python train.py --hidden_size=896 --num_attention_heads=14 --attn_scale=0.125 --tie_word_embeddings=true --init="normal" --init_std_qkv=0.0174 --lr_head=0.00407 --decay_shape="linear" --max_steps=13880
Each number is 128 + 24 x the weight over its row's rms, rounded and kept within 0 to 255. Layers, rows and columns count from 0. Numbers have three digits each. The size before them is the row's rms in percent of the matrix's.

# layer 2 attention key, 896x896, rms 0.0262, rows 700-703, columns 768-895
083:150118128118120131115147118104131104163150163046128048153159151102134131175191154156144131133110142112119133126148125147153145176055129095138139132123140119131154168129166181111124089129118156107129128183115132111150135085149144115088151124139122185068125160130115132155099114134132113147130178133135139087105116131108132105146158092112122121132134118100120120175096120132076137121117
081:151136137140105127162117120135099151129166124127138093052111168143134160166122132143117114102125164135113093145113132121108133118146128143146096143153158156078122065123110150166112132133125119111102152149090150128068144124127138084150157132107116137112146138113119134118140124108093074138109170068094159115138136084108124127158122104151111116187119118133144124092173129141120106149126
080:121159142143145118129121127135142138158124092137145137151125096105151114121140127123177110148130133087109129145124148169166121104132102131157111137104082121105133126117107106151144143110139102124116134094185095126169143114122126181137124179088195151133123116090154106098164170084132149129115139159097118162144149128148139111120108139100115151125129148125079137099111108132150122124141
082:078135072129086156141174117088081101106142146123108103153093114155112102150126127146117121110140163158147155115161095137135157065152110156151141128091116080118149134131138139136155144142117054160129139109113121098102107173138134144140160186175137168153124126118164105143105145120105163093133128152163126144158124145175141131103092157146133112163128153138123151108150133140123139089119
# layer 2 attention query, 896x896, rms 0.0291, rows 701-703, columns 768-895
081:135120105163153102129111125124101127147156115132073140169083122159092142213157159110130120132103124130125131136120134118126157164100130152124158102150114130114145116112089102181151110132154099131149118122145143157142156176111144113129121081083076134137129134128149099165144138106145143100128161112117142124162136091128098100139142117115176101094147124128139115185143142127153122113138
079:176096101153134130130126089117134127157135162130112096125133132120133126166065146127107121130141152116167131112152141157155138091125141112117117123162104129173129111150110168108150111118093172156130132101123162083136135142112157131164147132122118133155165143108159115130108107155116123112106118125135142123150144137132150115166129139125152182140133117068152140156167102124150133123097
081:138127121141093133102135140144118169194117117163139076150114067127119143143138159135111145149137086085145094096157074088093099149129143173123087138108095161141114206165113159135124085110090121068150105110153108123131137119123122163127096099157130137143099133111136140142117154132088109145137189133130105150090107133117116118121093115110120144093094161110108130115137122107086091111126
# layer 2 attention value, 896x896, rms 0.0302, rows 640-690, columns 768-895
090:132122159161132144132139151141145168146086137138102099096121137109132127136126121124143092112128160109129129123130135127140094107131173137122160159145152168163121096127119132121130134118128138144108104144127123123113108126157127119135130078156148155109140151114136121095128148105103092091132125112100156128101122117133092129108111102100118136120106123142149150129145151087132087141075
091:135141101122147128128088129123119169128151075066106146131096132126144152142142120139142101135124100129103140095165154154124134078121142111128168174108167137114131107071066134145158146106110121133122158150136104153136131137133145118116167117116125153149135158135144195129109139116113143100107107093154118094138178109137104153112104111112123123068081136112134136141164118083094117121111
100:158139162166127153120134107110167100125110122122150140130137156082122137148181148137138127111130147099143143117090122152114158136097114112113120126122172107208108078145114152186138123147076127132103091168128122147151140113149120091114103097094165152151185171105141089103138132115155078108161127162118101134145113150148134124125097154133102125117121133147111121123105164095083112106147
089:124111132123119142105122131126132160120160152099129137144109169093106139114137144142124124106128141168145131116061159110117142127114152136146125136123167114087118136090147143157067107126117170150132105122130098076097127145101128153135122127127092100111112136104126098140155077107101122123129148128135137122128099118133125097108116117136122072065114116108113108114161155127112105124121
093:117150114109133118110098154113161106120129131156121143125169116138140136151116146100161175129136119109123148129094187146116152139156134125148151121139166096121148121172125111124159171160128126159106145139144136144131156104107098117122154129138123099093138098126113045083167099130096133136107152158173120146130131126134140096152108186116082087109116151112103113085132127149123126132120
090:137153139164114136096138168138134147135147151117160122129173134092123118124165157108149120139123140107117122094135151093101124130122123134188078137151136126144127105142134155146142127108068130104103106105111141165139156126147095120112121112109120098147195158121109127097143110117170123129124095149106130163164092141108127108122097145138108154136140127175129079190115143123145097111112
096:146135142142108130131116081089135117142170080138109163101116087163161140151104151149115134105126106163159135116157140102154110117137157126128081165089123096110108136092139103179114143117136162108121125101108132160160126114124103132119180110120158092148150126129171128159136123102127144104148160122149151109134153132149104175135123110131112189068138113115134142114144136132174140137096
094:157168090143106107108145101135150165111115141110088133145124079150082103170130136180128151108119117115107125112115111166149087149144131117104120096101113183134109115142104134098139128120126154104160153121112153116124119133127134114119141117182137118135165111142116135145157154131096148173096118095110149143138139124148164135158167126188165121172117117098121165122121102118151136139119
088:146165156117150162146095124112146159163080115104112129136129143124103138141125174167146137135125140128096141114137121154072101146147136142136145139116116124120103179150127113119138115121120141113142130140110157132125118119136110084131122142131152140127126114115138139160087168176146132121150103147137131125134121151123193121153147151123112107148153125162199145097193127129105153154132
093:137109146141100141084169118079127111121101150146126130124167150113124122148147156121183158114162120105121119122086132098134148125104155109083137116166164130162153066149063087198140127140112160126074117140145102157140175118116141144116095092124114109106109130126116120098119154161117127137143139112129106092102150103119158109130106132058135147069134173107095112108136166112074135140104
092:174129119133179095142102076162146105135145098143143141125105169118083121130124108138136143125101086112108144143128141149167090130132120150152125136128119143102175136123117134151155116126140159114154130147118099120142099170124105168097140109122123159133159146110155134131147093109172143119130134113152095145124151124120087130085133120111156159082104118094104158088132187124147122133133
096:131178104107108137169092094167080134142184130169106120087122079124124098128160147121149128110126122149133101122149102139150109086144111141138122154128080133083134175180112112113076199159111129114161146112066161157151138147137118130102132169174084149148112091161158138165111148121124109157136123101115131184125118110149134155130126110163145141125111121126130160092090127145105169160111
095:166094147120117118123110120135049143168117108136107123129170151170166127119113107141104111145111139158168123124106148146112169158138078142144128140092110137155140168147134172113131141137146110120116142148129117202124128111128077131126099129136156114127171113112127116079151170120136092100125145149110128056145093114122156111176132096095132141098126150134130095163164123102120086118160
088:132130138136131141137125127175147108153103105128107136126143157138114101128118147182088083102119128121140099169126118150097088129116104146155141178128119088168175130152114160079100133148142136161148105150118127128099154159097154128091126131158107142114095069104134103158097108094102135119114125118108149146100155049122134116139103122119174156155137172142139153123085107114130150123140
084:158109116145160069070135130097140117165125102122144129137130104102073171134113112123146139111100129121176100120164145188099112121077125120141069126106123119107119169079085132132132114134123146129118083102118122162136126117140156127141143150098155161147131135110105147126130121119161164125135136097120116109121152129112119110110128100163123117132142108102077141119133153144105100159132
104:124154153140154152150133137122136127121128148174169114095143154066133117124168134100148153130136119157143127106172124105112151129142089100138104122134155110180105124148112143138112128144129102088094155144119137184120120153118104135147115125118102139134084129096107095132150153135170100083131150155172123162140140130161127113148155128125070121092128132120082096110184136166127172136120
093:100105111153145117098127151183093120133130104133130125109155135118142148199168139178117100155149097108132093118146134117095093136140070143142136130147117112146160145158125146155127153151079087143100147128178102102120132154150125120139173196111140116141116135125145135153129136138160131145156138165172123133100146147124129113130133148142101095094143108143116129127131139120124143112107
092:166151153142140137125113105144119096106115143122165168117112140141133111151155111095131137148156106108090109148121161114142164143148150142130139164115155139149142129180086082127161115116171110119098168135131137116148151138085077104098092137101118120144105132087156142135144138154098087112139144141126119137128145138135161137120149159157126123118152130131141095121118105098109130120140
095:124156134113130117194160105164117092123136113101158141148134081135121111111148129143140143117125131130150145145122123155175115137148101136135140140129103128157085177132163147132147109123144163089148149121093097097138120150134194081144104098085140141145134154157142132129088154140104115167134149123154122125070158143180134138137179107143145122128177110145139224081154136173101101117108
097:133129101126103128161151128108094142149173144058128153135061100104162165113117134132122116130095114095118088133120130123117097113155168161083109144106143122127116142084071142123105111106104116142144143097081170098147109143172144131093138132131142157159133143149139150130143122148124140148097124139145126124076148141116149117094111110102117149133092122125137174129130132109146128110138
091:118133111119154131137130118148109142142173149106126074136107122140120132109166134151088119096112124119163125128142097120101070129112129140109167108120132079103120126108122135131102104107099120176123132149109103177143134174100121118099113072140125093154113135154148163151088137164107098116128080104099164111133156077151129139117126106125110154140122151149130114153098097114102123156132
090:132126166157162116152119108132173121141125127096079142117115130143131115156161133150170108129097136137149126106110113173147137148108094145134124125136177123110105148135135148145154137104099110171145143110095128153152165109138117108138120130102148106139163155102140115104179086136122114125111099162077111201156114127123169149121175131134127117110076154141109088091089138144140118110165
092:126101149080123129124121186131138089120141072148105103112101104098142142089103146100101109124106110108158178127127140106139150139125120132160139130114121144134116108087139169136112165151129114162138138123103075132170110150171163113090128106118152115159114133129170125127077123127105107088113125115099172132129150100091113142149111119139159103132130126132102124101126102095132113132103
093:118171091160096109135144095125140119101145149135138158144091114102126109128129124125141132118154151094143145101137115116153132142134159092144108100133135156136136113129103139106155153116131123109165125155134132108093127125144164091129117147164094159107153187116119137163149181143158147191107152092133128161091152131122131127127123195143147102126097171136136158116073110147138132105146
094:145121132123103137109143063156131089129120097143138138125130095144116097134122126139179130150149140124121163093111153114168130121153094095139149139123120145149147171146108142141127154140171145098137129083126105139137056123110170120128137142138136140132121131099112158167113167123142154144126151135148116106101123105106163122161095109132134136131084130185128148118125125160136137163083
099:147147114132182143170137152155107120133118137161141138122113144113096154131181146142111121134100119130123147147101139113111170136141109134125163159111163094135131117153147127105160116168132118138142103139134111140136158134119119186114114166087107091106121121108098156100151147151169116137121112178150087073161085139095084141140111138120100135130139180166104079139149102121075126140101
096:158107095116173091143134100146168085079117143149153121141118151060154145145141122164107151131119080175121120128173146127126127118140142112113153138148144146131116193134124124174172155125105069128134113166134119099166158139143117134142177157093127093130164159162125115091124124119162131053117121139166153150159126154123093139139159149140107104123110115105135147121165128152180107131136
090:105113159119174142157155122135151163187136099155161115120146126141138094143132080137121111148125098110185115127112126125097136100120102129142171136141125107173138087156151138130129112167123131170151130152115092138131121157119158148118144084084159135114169126141080075147105141101140111167162113143099125116114092127146134101146103174138154125132178136124129101123140127128119130139125
095:124153120126121056135114111085177144162145141135101131147100142131142109121096105131155113147112115094128111094095142172136123151119112118116119094151117120134131163115108110119149084117076138156150100136149143146119120141121136150131153132152116140092104125145148142130096096098123142130131124128083110134137121147113165095144128111118162133122091147105111171140135167144161097135142
091:145107138140140112140115090152107126116123146136125138150151154113122118100121121171147138129136122112115158144110119177136149111090143133132177109129087125102126126122096136080169181093132125136123113152139132075130144122111124119132140087115150109107149148082145167068174142097116091142149104147118165132116182168175100096105141156109121105095145138164133204148163142103149114119138
094:087119132115133080103139133099123119143096116136113090110108175107108138123134119145111108138065143083154110148137133106109132156166134140091134132117147147123103122085099114117108088065148146096122159138154095164108084133154140152138114135130154135155091097162140096105070129130141135135133126112156154157141163106111103148147090094069145129126099125139159146133109137097129126169134
090:120095108140196107098135152159164110153147100099153098121123123167125118170098150093141105128145106137097164131102131073138137125080117135132147177158149062112129113097134111106155128122099142124163123144145160172139143137109142133121103095107135203094142159104105138117146113130105142154088119131137154133111148105147106119110131154176060145099152123145131121153153077123097105126142
095:151161094150100157129151122141120135168106153109159155102136129150103124095123146116115127137186127106101158073143156101148090132147118138125104160091144114164142130110133105159072124126143163125117111135148113151135123141138111140145106125155127137139142141161180098152134111079145128139096113128154160139086137106170120152111092099155123135161163130149083094160134106093161102126110
107:120115134135135137113134163140116153123127116183178144139162160091157106137165107122176150153146178156177134151101125147126155107108105103109151095196128132147159117161116131140148101172109098119120133153156139156110112130129097152118094118128124113120132110096104113091150137111109128129153165159160126133113118143118130152110116140149106102153175116113110111109118141145093139113138
094:177117132126178153131159140142158106153098101132180121154129156081135121147122157133105170148127142093111130130137127143134097191167132160104123164173129116137193163148118131096141146121111092152163129143147146128122161125125088164087124185090110160109105161122128073134121124123110135165130108147159107145136176129120092147114144150132099079116147142144145142137141129114102131108121
090:109113110086134122084113134117092135135192136176136091100111125120139141147161100106110137100134119114131126107130134116129130123128138169122114157113142127150126150112085161114119107139147110136112126122118133099157138086167159166111128130111145146135184155138148132092143070102070121150120152092151129144129148102106133125136126156084138132112117153119147172169117100093080080128123
093:137152120156179153151126129170110159096151160100117144147120176154132128129184113171080105122122078114121122154108139150128153134125133135153154136138154114106140178119157124169105126131118082164100099170093127152102156133147063114109145126100123117143146117130125132117142085120191088095113104143148091141140120187128091131096129146148111142144075148120117107172137093100143089133154
100:159139136152105107151098088159119139110106112111078142144127082133114114115118146130195159102132114145154111113144153151126117101111166106110141160122128167087130124090164154158105120080141131124130148110074120162117142108126133115098124125174125143126105121134092145142113141144107129117128093119133156099105140128127130123121147110122149144100138129146141149115152141128117111151124
091:127119137105126148142105144105119106120095115115134141088124162122126172145111157104153152114134132132134157148122129123129118132127147133086125151124127184140125091131106129146150123089147150092128161127161144130121117118176113121124117052121192109138149146113142084101132118125136164143112132128129138125146139132131131108129101136116137083115123075128147152135132128157104124109093
095:152125105118125099158104105110127111119080143128106166129123142170102119133100144130096120120141102153108143142161117170139086127154122129144118084095133146133103165116076108151126157102151178149108145137139144137110115144108120125148173096141146137137113136166101101139085146106133130142137131130126146147101154147136135149104157124127144112129107104121143144103095102153173164125106
094:126146102122103144153137114106125081105076140113127127142115139166141135106143176143136107108150116133125108113138121139152141070136156102119159140130153130130133128202142077147151136110154152099119146127127125118171087120107159100144134112127133117121142104169163142090122127179131128108093078127156136117086196095160099087122170137109155120154151142128110146110141115108117131144106
098:119143135109166145099162134168105162105095155143153127162175154146106114187199137169154138154127125109156146174084110175101141112125115137129156152127150104159119093179123145119115141148144113142082123169114144135122123141113118146104104170098147137060129091139103126114170132108103120128128140141123097144140071159140146113168157143122136112090101154154093103118161086113089136128154
094:096154137087111187145087140129125091135140127133123098142129096119134138154150132085105131141132120117101149140153116122106143142111109135100128159158130173092077111143130128129109136137163141148150157159128084112175101144129161165133141106137122107150096115177093160152105106172086128145113139144149142095141111144157086119115137154096141176130128111139115133107154112162116131126126
092:123098119159107152121127129150127119136169098113138159145125111131144123111136149112142135146123158140136128124129078091101135111151138113093119126151115125093143084177120103084112141118094129147193162112119141091130083123130126136089130099115105169144100125100110110195080134129163142162148137143142163136106147156173164153135068161130108110123144108152114110111081119118116185121143
092:151088155113137170120126144089129113158101142142166139129148153136149105133157138126133120125139123162116122170119167125153155156118123110138144113141169081162102091127157105132149120157122177088084107126165105147121179128091113180140101126108097126091106147092125123083144132129121129110119118135134114084118115135115130110156089126146088127149152144150113093122145149125132153153135
091:154153159131136131151124089155104095096119141128131137157147140104108132108186155126191116153089136140166118110115114141098161110153135150105112150130157127107090085150110121123136139119135123122123170186131098144162069110160154168119080095115111080135135148129111137106141142163114100121142152166179120121126182102160109115126116120132102139134157119128141145157100143139103111110109
089:129130112129102128107114124156112147119100099141110150123125114178136104133130154125110134122103079099108126096138165163161135153166126146137155132109154143123106154142122141106100112140110112123113111118115097137109103137117109106116112180162135061153170172127157109120106124133130120141159134141155144139104133123133132155091137122131110116128130138150132161154112139114136105128148
093:104157110120102158103132120131107152176140148115125126153100115151130120113121150155118104131177131087129168121123123144122122156135145134072146144104102089086116120133110122163097127090124129113110129109123131100122126158134177086160169147126130149159117143112114153152112150105129095123159106106116117135121142143183153130133133103144116131110121126133164128147134132125171092118113
091:117118120109165126171094127074141114128165114140102112149137123125137147137118129124092109183122146100134146114203115118126123124077176126116157139102137133138158142125102133111136112157152119168107107134141115136112160107142124124114133098147111119143136136139128122130155168141162176123164131136137111105166100168126134087145156129134119092087161082081108112121144154118118107095142
088:097104102096136154128153126151110128122144149163116117132128145160181147116116114128154142133180153096135121139098144139101151112148122157100132120113110141098139141138142121119145077137109115144133104127149145117127109138063096139120132161142106141092099124126109151119143149152128156086119159095121091115173073167125141113116125089148118153140139099147126084149171148100117084146154
091:148095121191078109135116115136139100127127129100148126152090114100138141118096112102155144097144116121146125140110122166117117154129128128132095134129129121143139106111058113101162130136119175159181124112120145116102080103108130136129110108109092147146096135112119102110132123101151133131147107122128150123103129108162183121144137142145144135122106134156142147109138147135121143138181
# layer 2 attention output (transposed), 896x896, rms 0.0285, rows 640-690, columns 768-895
077:118128111107136137131160106131149116122136136146155153128107136124103125144121121121172120124115119156099169119123100110125138124157104170119104116138138131098116135140140140163090149135125136143097141092142124130100176152116112166107121135087090138150132086104115153111162115184150145128131149162130148105162147130089118152143134146114171115107163102136158074130080108155170184130163
068:157103131073146121152127120137107119158117134144123068130144125148094083086132137120118127151098137121174087129084130118162136134119140100171142095109087119129129146169158129086106105130169143107085127133119124108108153120102126151114122127118152125137113139125100071175139115152131125170130094132145152111092083165127132139114153109145092098187191143107116141144110134146141133114125
082:093117142088147119123133162140095128154120115111117074127170113141136151110088091104110169130159127156104114142157131101094082110162104155148129135093105167071151117086091177092117154142117167176129145106146119118115099117133100161105167140145120142133102094117137139137153150129147157140096166144119125126118091084138098125132130129089187111146136116144174112151124101144120098140131
075:135129128105146138136120132117116129152096140133097127078135087145136138144082144097113103163097125133105144169176132133089132111142114149118145121111130122154110125136114104129165131114111095166112163157113151172144136131108169101150118120145173132139122080129119149136113161146156105096127105113081123122125122075153107133130149107134143184112125154127155134115137103115133127172115
072:153118110141131165092139120152123146131118131112119129119105130113132118106174126116082145138101096159122135158135069087144093116131134145143116138120105154126119113103135120164124107103089123121134152116122108117126087121145136128139077137151171109131078120113126199157155141166174150114151138128071162107123088126128134134112120119118166117117122104121145126116150114161124111148151
077:166129121069144121123111124122163104139105085143145137106150101096140133116103080122127122120134144155123120155112132107091122120138064103075138129151182111123136121110135112121140139124143102189151123136126113100097126159112137138131138096125138139101083081134152152157117165120120103129152164110083110108098158112134114159125120137101170133171138142128105102064117117134068114162148
077:111131120095181157113141156117087138132094125128164164155093128103115082122186156127117139114083133134107148151111141164128156152131117136128143153146121145128160113175149120081102156159152125134141137104143149106078157160130153140141117121124064144118152122059101159120125109135121159167123141104141102104109111106121130106085144123163117112198136152157108096138129113116121137142151
074:148101128111127134143130130132136067142142136134119139126130163150122128078134112104109096145162122102152120092113132103147186114113101113152126141156124099150104144124141123137101136137141108143090088103134129092179134094127119104076146120101102082123141160118149111144067123158091128134092128125186101131127179154132114109132105144146077124121169114163136116135137141172073154117131
075:121058131135124122114131126160083119119174166144157096130183156139175110115119114104118125105137082121184120114116149115131148127134149051132130081122141120147099122124109184143126129109160144148112138156135094118134131153086110172110112086133144108139106149132090119108151151075111115125123107095082110149142160126159115133094130131124128144125138118100118098166093142141141125102123
079:114135122104154100187124109175116152160132093110106138110093184114149155162146129076079098147141140143162102131169167160111114128144136144143145120047114144136114129106133128090148152097085128130166158142133110114130097139127151121138137161095149125140115131114122136139146136108146106112103119142108115185133096115144148131123140150099114105164104100140136120133138136142133118135144
078:097170128144119180092138100134096149102104144107167120104142083122150102137141165138146143153141160170108118145087105128110131130121080143137134162122148131133108109135113118129102141128088099169093158105197166128111157124115116088139145138143119107106124138128091128140104116128113155170121132139084165096162088127153124106140137077139142102168158129169103081133112103132119092174145
082:127118132142123122082117117109178136095115156131155151159081139136110120166122109173086108127120120123121123123101158147104149159120149103134144119133094102133076121147151141133169066106134144104094113117187106109113162134150141141136106079136128119140134174113089184126117112124113152091129117110148129067102184161144133107112161148106100113149179151169073118134169122135122147108153
080:109156162127157138114135127133158132124118124072137111129118093100123143118143135116141168111122069095104119154147109119127117119101185134149113088145116122097081121124105123156148129111076132129114101143122155066120106111123090104082136138141073126129131139152123152169130102142141158126128108139163128146137164099100069157078150177133154101154133091127168141102100100178147171098102
074:151129104109095104149120136114123126122166154178151120133135096125126124115147131144150138142132073079111144100117097135152159147159138097125140096131153153120129121113141085153156111134118123155128140129159144111164118109176173121167154147095162167158122148126142168128124124103126165095134152139120108106136090168153132139106154124123130118084128141107100110134151118115159111127132
065:105141169113122155173097122172109154084167115128130169123142146150165101125127148142088113153170124105111158127150139125139099123205136139126147119091089158131132086139151141112116129153133121125095154144114111144084153120113101136114082099128081119144111160116185111142116153088139146129122128141143131160148112152162139123119150134071133143145146123141151121133114134095127128153110
081:068092111115083132130123154142087153103131090127108114136101146156109144168076091113085122160132127118115079158128123132135083123128180166090112140125070103093122130155136144109168112089111151176094111145129127112134144119141158129133143137132135132156135121156149160113107122159126171118135120112106093123128147134079117112150144177098150137129099118157188148151110116120141074115143
080:153151130106091142156134103135125148141146136146146104135085105116143121095110123140094150110105130147110144143128119161165153110106169103131105120123141111135156126119138100083137132113142181164119082139104164131114093116154148109108153136150123192133136132123121168105100095139098164097070144121075124135144108082113128135127134155146172108142092135130125131088128121170106145140149
078:111095101153115161140143132129155115140136141152124106140158124127138126137108129114120105117119112119139115107107087138134121140113106097107137089174128129087136113136162127186104142137115160150158153132156116121128116105152139161155109147122152148125123123149087156113127149087145113116120125127114137136137142106142146121127127150118139123101109120140098124155163103125146124120142
078:130077117145147136093081142128112189119135141169166138096165129158141123092116115116131130111131184152138076088114113133111087130149104154135138096077131115085142129098156155095101132136185088155093086150149146170101137140109064144101109150159111105129161131147099099125135106134154090122130080125136124117189075117126101127142076133150130150142097141108137097132135167101153156183108
078:104132147130146133090117123124127133112127141133090107138149097128134127075098141119117109099124154146106152109143137144127113122130100113165158110113184120111138125123145162107129113121155128134168078136105105185100152129121124132133104115179146096095140132112131092152110095100123112124154113116097151095165127117200120149138149137163109164110144145136134094112120108148114154176152
073:153104145124147152163132170132149077120107150173124165088101159132125133132124114132173127130137103155129110109106154129135178151102136103167130122114131159115124123149132136128136147133177155102062128142176127095113121113145118148117123135115131148149152146136080123113146152136119127128115101105188126122118139128090127118153132159148152113101131122131149167136162158147152114083059
076:102139131130134115112130139135093152137123064126133107121156133147127159121139145121094099154183084138135083139158149154100130137150124090139162130136096160127138101148103151138089119142114115120116133131155125134180106143118121161134121115115154133122106121135171131161108181104126144137118139132152140092085135152145128133069111109116100109164139116131106138142151108139102177116100
076:173156150140172128097151121106118167142158168126109089137127122164145154132096124133118133142129134146131133138098159147133124109153145104128129130114121176083157149156111149101124102124145136117105129124107168145086143062092104127163154136176095117149142127102110142167152089133136165145109103149147096108119130133153145121105153120121118130131146119095130135127098117126170133130160
078:107123122116126134136155126144142160129132099122149157145128135143137149157119126145100114168129128147142138114133145133108126114112077156112132106124126137119132104133136129119129140150139112139131095098126120123191153124146077178102162121127137127136102094126124090133088077104136096147130140150114091100148122146162145141080119085156117146153147097145103094131132157162078135174149
083:136132075153189142139130114123174136152157164140131155132100156103113120133122105107089116177129164130170118164128130123097106131143150131125099123132135082138074083110109107140150140107129115162119147136136152129135139134142093109118142125150105101167123139123104142115114131124079142128127141121118140130139158113097138129111184172129117097187131100094133105119107163138121113134186
080:159131150151105133097123110155135174129109121100176105123121120104174133110055142119134137149138154121136135170143113149149092129094111114103138104155124116170104141044109131143146145080095147096118130125153134111133111124119137083116081115172134166186116150143151051132133172126133127144138114133114180142122100094124094106139132166106149087098103110069182147109124146129129123140165
086:140153142107092160129122142148066172146114096073122116092127087168114114113116133123158107138114205130098140148111135129127087111122081140108057133139174134134168097088083125069094142145108136132108102091102148160106099090098128109150139110167163127104097135153138145157115097153108138178123137132076115107119082112117136117075114058134135160127137154153144161159150095097096129107104
077:145158132115146124125076182102117093129131120095158129149161166127153164161116160140199140143166115100116121146113128174137114164133123130071108095138153129108135127123128122129136120116160146100137121125136132108117174120172111124120092195166153140119153135139160118111133146165128201109095101102166129145185117138105127126128113125136128087150090138114140135138125144126137119102170
080:134133122157153181152161128126102113104112121131130171121101126118133098114164172173121144120165155181121124132144140122112147138128115135130093131107174153101132097129149111093051127177159107115135156119100104095129136150125115106123121121095085122117153112101124114122150152146119100112153139155162179174123155077122122155110126114169113127191168132137124087140094125135094156117128
077:123142158099120151152111124112146120141111143100125082114139105146164104132143164093186147123133138135118134113144109093103111153156104137138134131125165151124122134133121140199109105175173095146153144121112148172127143161145148124111111141128140153159156138131125077131100111114128125148137134137127119107116086092130125157138077075163148140129102160092111091145120133139115128160165
080:104178138138086172108138142128117160113141159126127154133085106135153143133134147103150139110143160176090139125147154124163113123108136129125139132115165138148180129149125141125143141189115128118107116100082143128100139146130148098144140152165069126070149139101112160124121078148140127115147131125115114116139114151130125132121167154158115146091135095145107135135146131127168138123102
074:139133167124139137157092198098113152122141159152111079121148139114121064111144127140128142117128131119132054151163151126092113169137122139105099126114124159118106120149147144153107129121164167129103146129151083133115112158139119142124111132113113107208131084145156095120149129124153126131155125125112144116127075185117120115169134137100183138194105181108128112080145164132130136111180
081:131099118123143144136080130129115128120120129106121151147103112117109099146176123105165116092066138145141095113111142177119150100097133099149123131109091121102132112185162117102148147143111123137135182111126123106129132113138127133118129123114124154099119119107041125124162167151106124123137136117156098104181102154093137146144164128111152092152100117105145132118103137143135152114111
079:113117108120115161122100113148146146103146127130098104132130163140122157148104104101092147116126102106120133156140119108163119143145152191114111175105086097124109141119148094109143116114112147152128142141160118151145098133102127108128143171080112145127107130161092150151131134151141123095106089129119087151132099078089130142181124138098171122116101118130176142118159148124142096084118
077:096153111099092110116133062094108151172094135110073119099105120117158151097177128123128107122159135165183116138147113126141135093126132155170121123114137097136107087120126146134129104111140153126124117146105102127118089142140174084125156132142132127157141090089108140108140108151101137112116117159124132122146105116105139123134085111142143174112097135112102150126118132144125136119131
068:153147202148113120133125129128148116128100101077122123133116092150131150087138120147159122097112112109128099146067138161097094145137130121122151136104122163118127092085163134132154179134162108093158091122123122125128119130099109058108131091171115111117126132127125135171106131144158142153134109119104127089097104141141046138139093125163140140142143106143099114117156130187138157131111
078:131127149127128129131108147084105118176092105109128108102120076107140109112114127120130113119092119123106119109160115104109117120105119131143133130173136133134153099124080151119123132136119154105155129112160100147156101083143144109162119094142195152108122148177178092119124164153118139155167145113131131076122098113129145113110108094120138098110158171110137147119124111136111126120121
083:148096137121153131123127130122112114143142156138183149123169163153141089159175113120080070172134110121141119112123136179142142155141098105160128096126118094150094146160084138106136125143146135111125125143185127123131154153122103136127113118099134081085142141144156125148123164128114131148126121100136097169113164123158154148122126136141106137156166132120109113155131130109118146122099
074:107145123125119121118178113146124134151121087154075085119132119135104175119156120127144143140127136129112178123123094133124099095161099149137145173134161157123162138097163123138126140125131112144113119125090131135096139121108150073122131202149091115123149111131126156131111101185120134088129136144137124116107131146067108174101087114130112147116127105148142128114135130128156155118119
078:117112117142085152150162142128114085124152139126104130129114124139130159131129137107128113147077128136083130092120110119151168152126113094138153140140106175108127137136171151094122121136120069144129113104104170101113167094158133127140121191153129104115141126125119180107129083162135099106123140117111147094152150176126111128121110129161095137149168138177119175144135116123097173106115
078:109120129125134099094131139159091138134152129124122151141138137151111121116173118125129147120131090109151089100128100119119122158133097139118166107093143138142152152087113112126099155152141094163163135126127130091123150170152103172113140103074170110085102150120112100154142112109088141175140141098135105141143087161150153143093087157150111124130107114096108140140113148111082148118118
078:128123157110103117152096118112147107153158110093109103096126138092171122116117152103103083080111120144116132100148087083115144142103143133133121084141129122108106118103130128166166119114097119105158118115143106131123109127116145082132126102169091145155099130080139141101112137154145122117101131125134144100118126092114115097099079160108153110138107139085160140140137167147114074115090
078:186119096164144113124177134133164165120116135153112143110129141145094141142133149110184129116113109151199139139103141124177079107115170161159155086094148119162166150101159123126152129107108173110086109119149151134111154127100076081143105143083105075143112159110117143086163136091144125119150102103101129129137144154106143120141133100127113083067118118083140187130122133106189121138142
078:122129070081161104173116129110134143133121162165115076121136119113119125139074085143098116111165123108155141137135158154153156107119121108128123137115112117170133133118120105134166098145165146151079125168156134137127164118133144162177131130147116109127101113144118143089149123123095136103103139126136120129145132114128125123110172139145114120128111137103144132121146182073160113167142
072:123152135156165127101152115162093137114122141109092126107110131136131150125154116116127132145129135073149110092159112111142061135131142102121107090158137106115129171140141117129122109138118121129155161150080132113118096126150147122115131147119160113139142097122111114173149164157110136074136109163106129176112092122119154142141161125078151114121102146086125143120165081112151080137107
075:126085095150123120129109143149129126169094130165143081060118110156100176149099089100136151125160160138143127133111098128166041113115092159145121139143101109152135132131152115108121143154121127162102065117177132105110166139149127126179121090086106118150109110157155169175147133103147125152117119104104136137135101155067101129160135151124128141113079145128139131114182138101122112155080
078:131133122118151154175174088144105094112095197119148135118153163075140110134143173119149112083114162126124095129127113157126122148140169103172117133090118149092160139133134129165181123092124133083141123106137144112157130119149115135150085130126070168127139136149124140076143112092161131120109125074073154102162148112134158108168145149125136139119150120132124119118146095177150141100120
074:109111121126117126147129158122120115126099158107145127129134125136139074111133076140145142112083144145149103071147114103113137092138138119100113136126160140153127136141150167112113099130179144138171137094107141175102124155146100140124104114137119130098115138133107090131133103141132112151153143130130106119131089129134123117139130140115138135142155113108110103103130132118087112115152
075:143153153178136151084094130130126151117102099093155122156154113133148094125109132149180141123126087138122142116066142111108128116148107126132123132107128106122132130159166152105111099110150126097109123120084132126122121137146088143160128168135174112124130131142073071149097095125113115162139126141146166162092144151128137128132101123105114116195125146128135119124080151108139075155133
069:162123141111101096114122113092116130157124117104125141114146110118095133152127104123094110166096113112130101115146070100120152155115145090119123140124144085145108145124122097136125156149121141126135119145143104149113127141186152141133113116109161126115128138092131122134127133117125122159166134175140151179092118105098110156178128168122128144140119147111118150140092142120105153151091
071:091133131073150170146185117143107085112149122130124111138138102155094142147147121154104128132155156126140140116139105129166151107133115128101172138127122142104175118154128149128095134139134121105121146173131117164120158145136136150117108129109119120118131147140141158128148143119166091123153169127111098169150164088145128119138116132131127147131154118176131152157127100096125106120082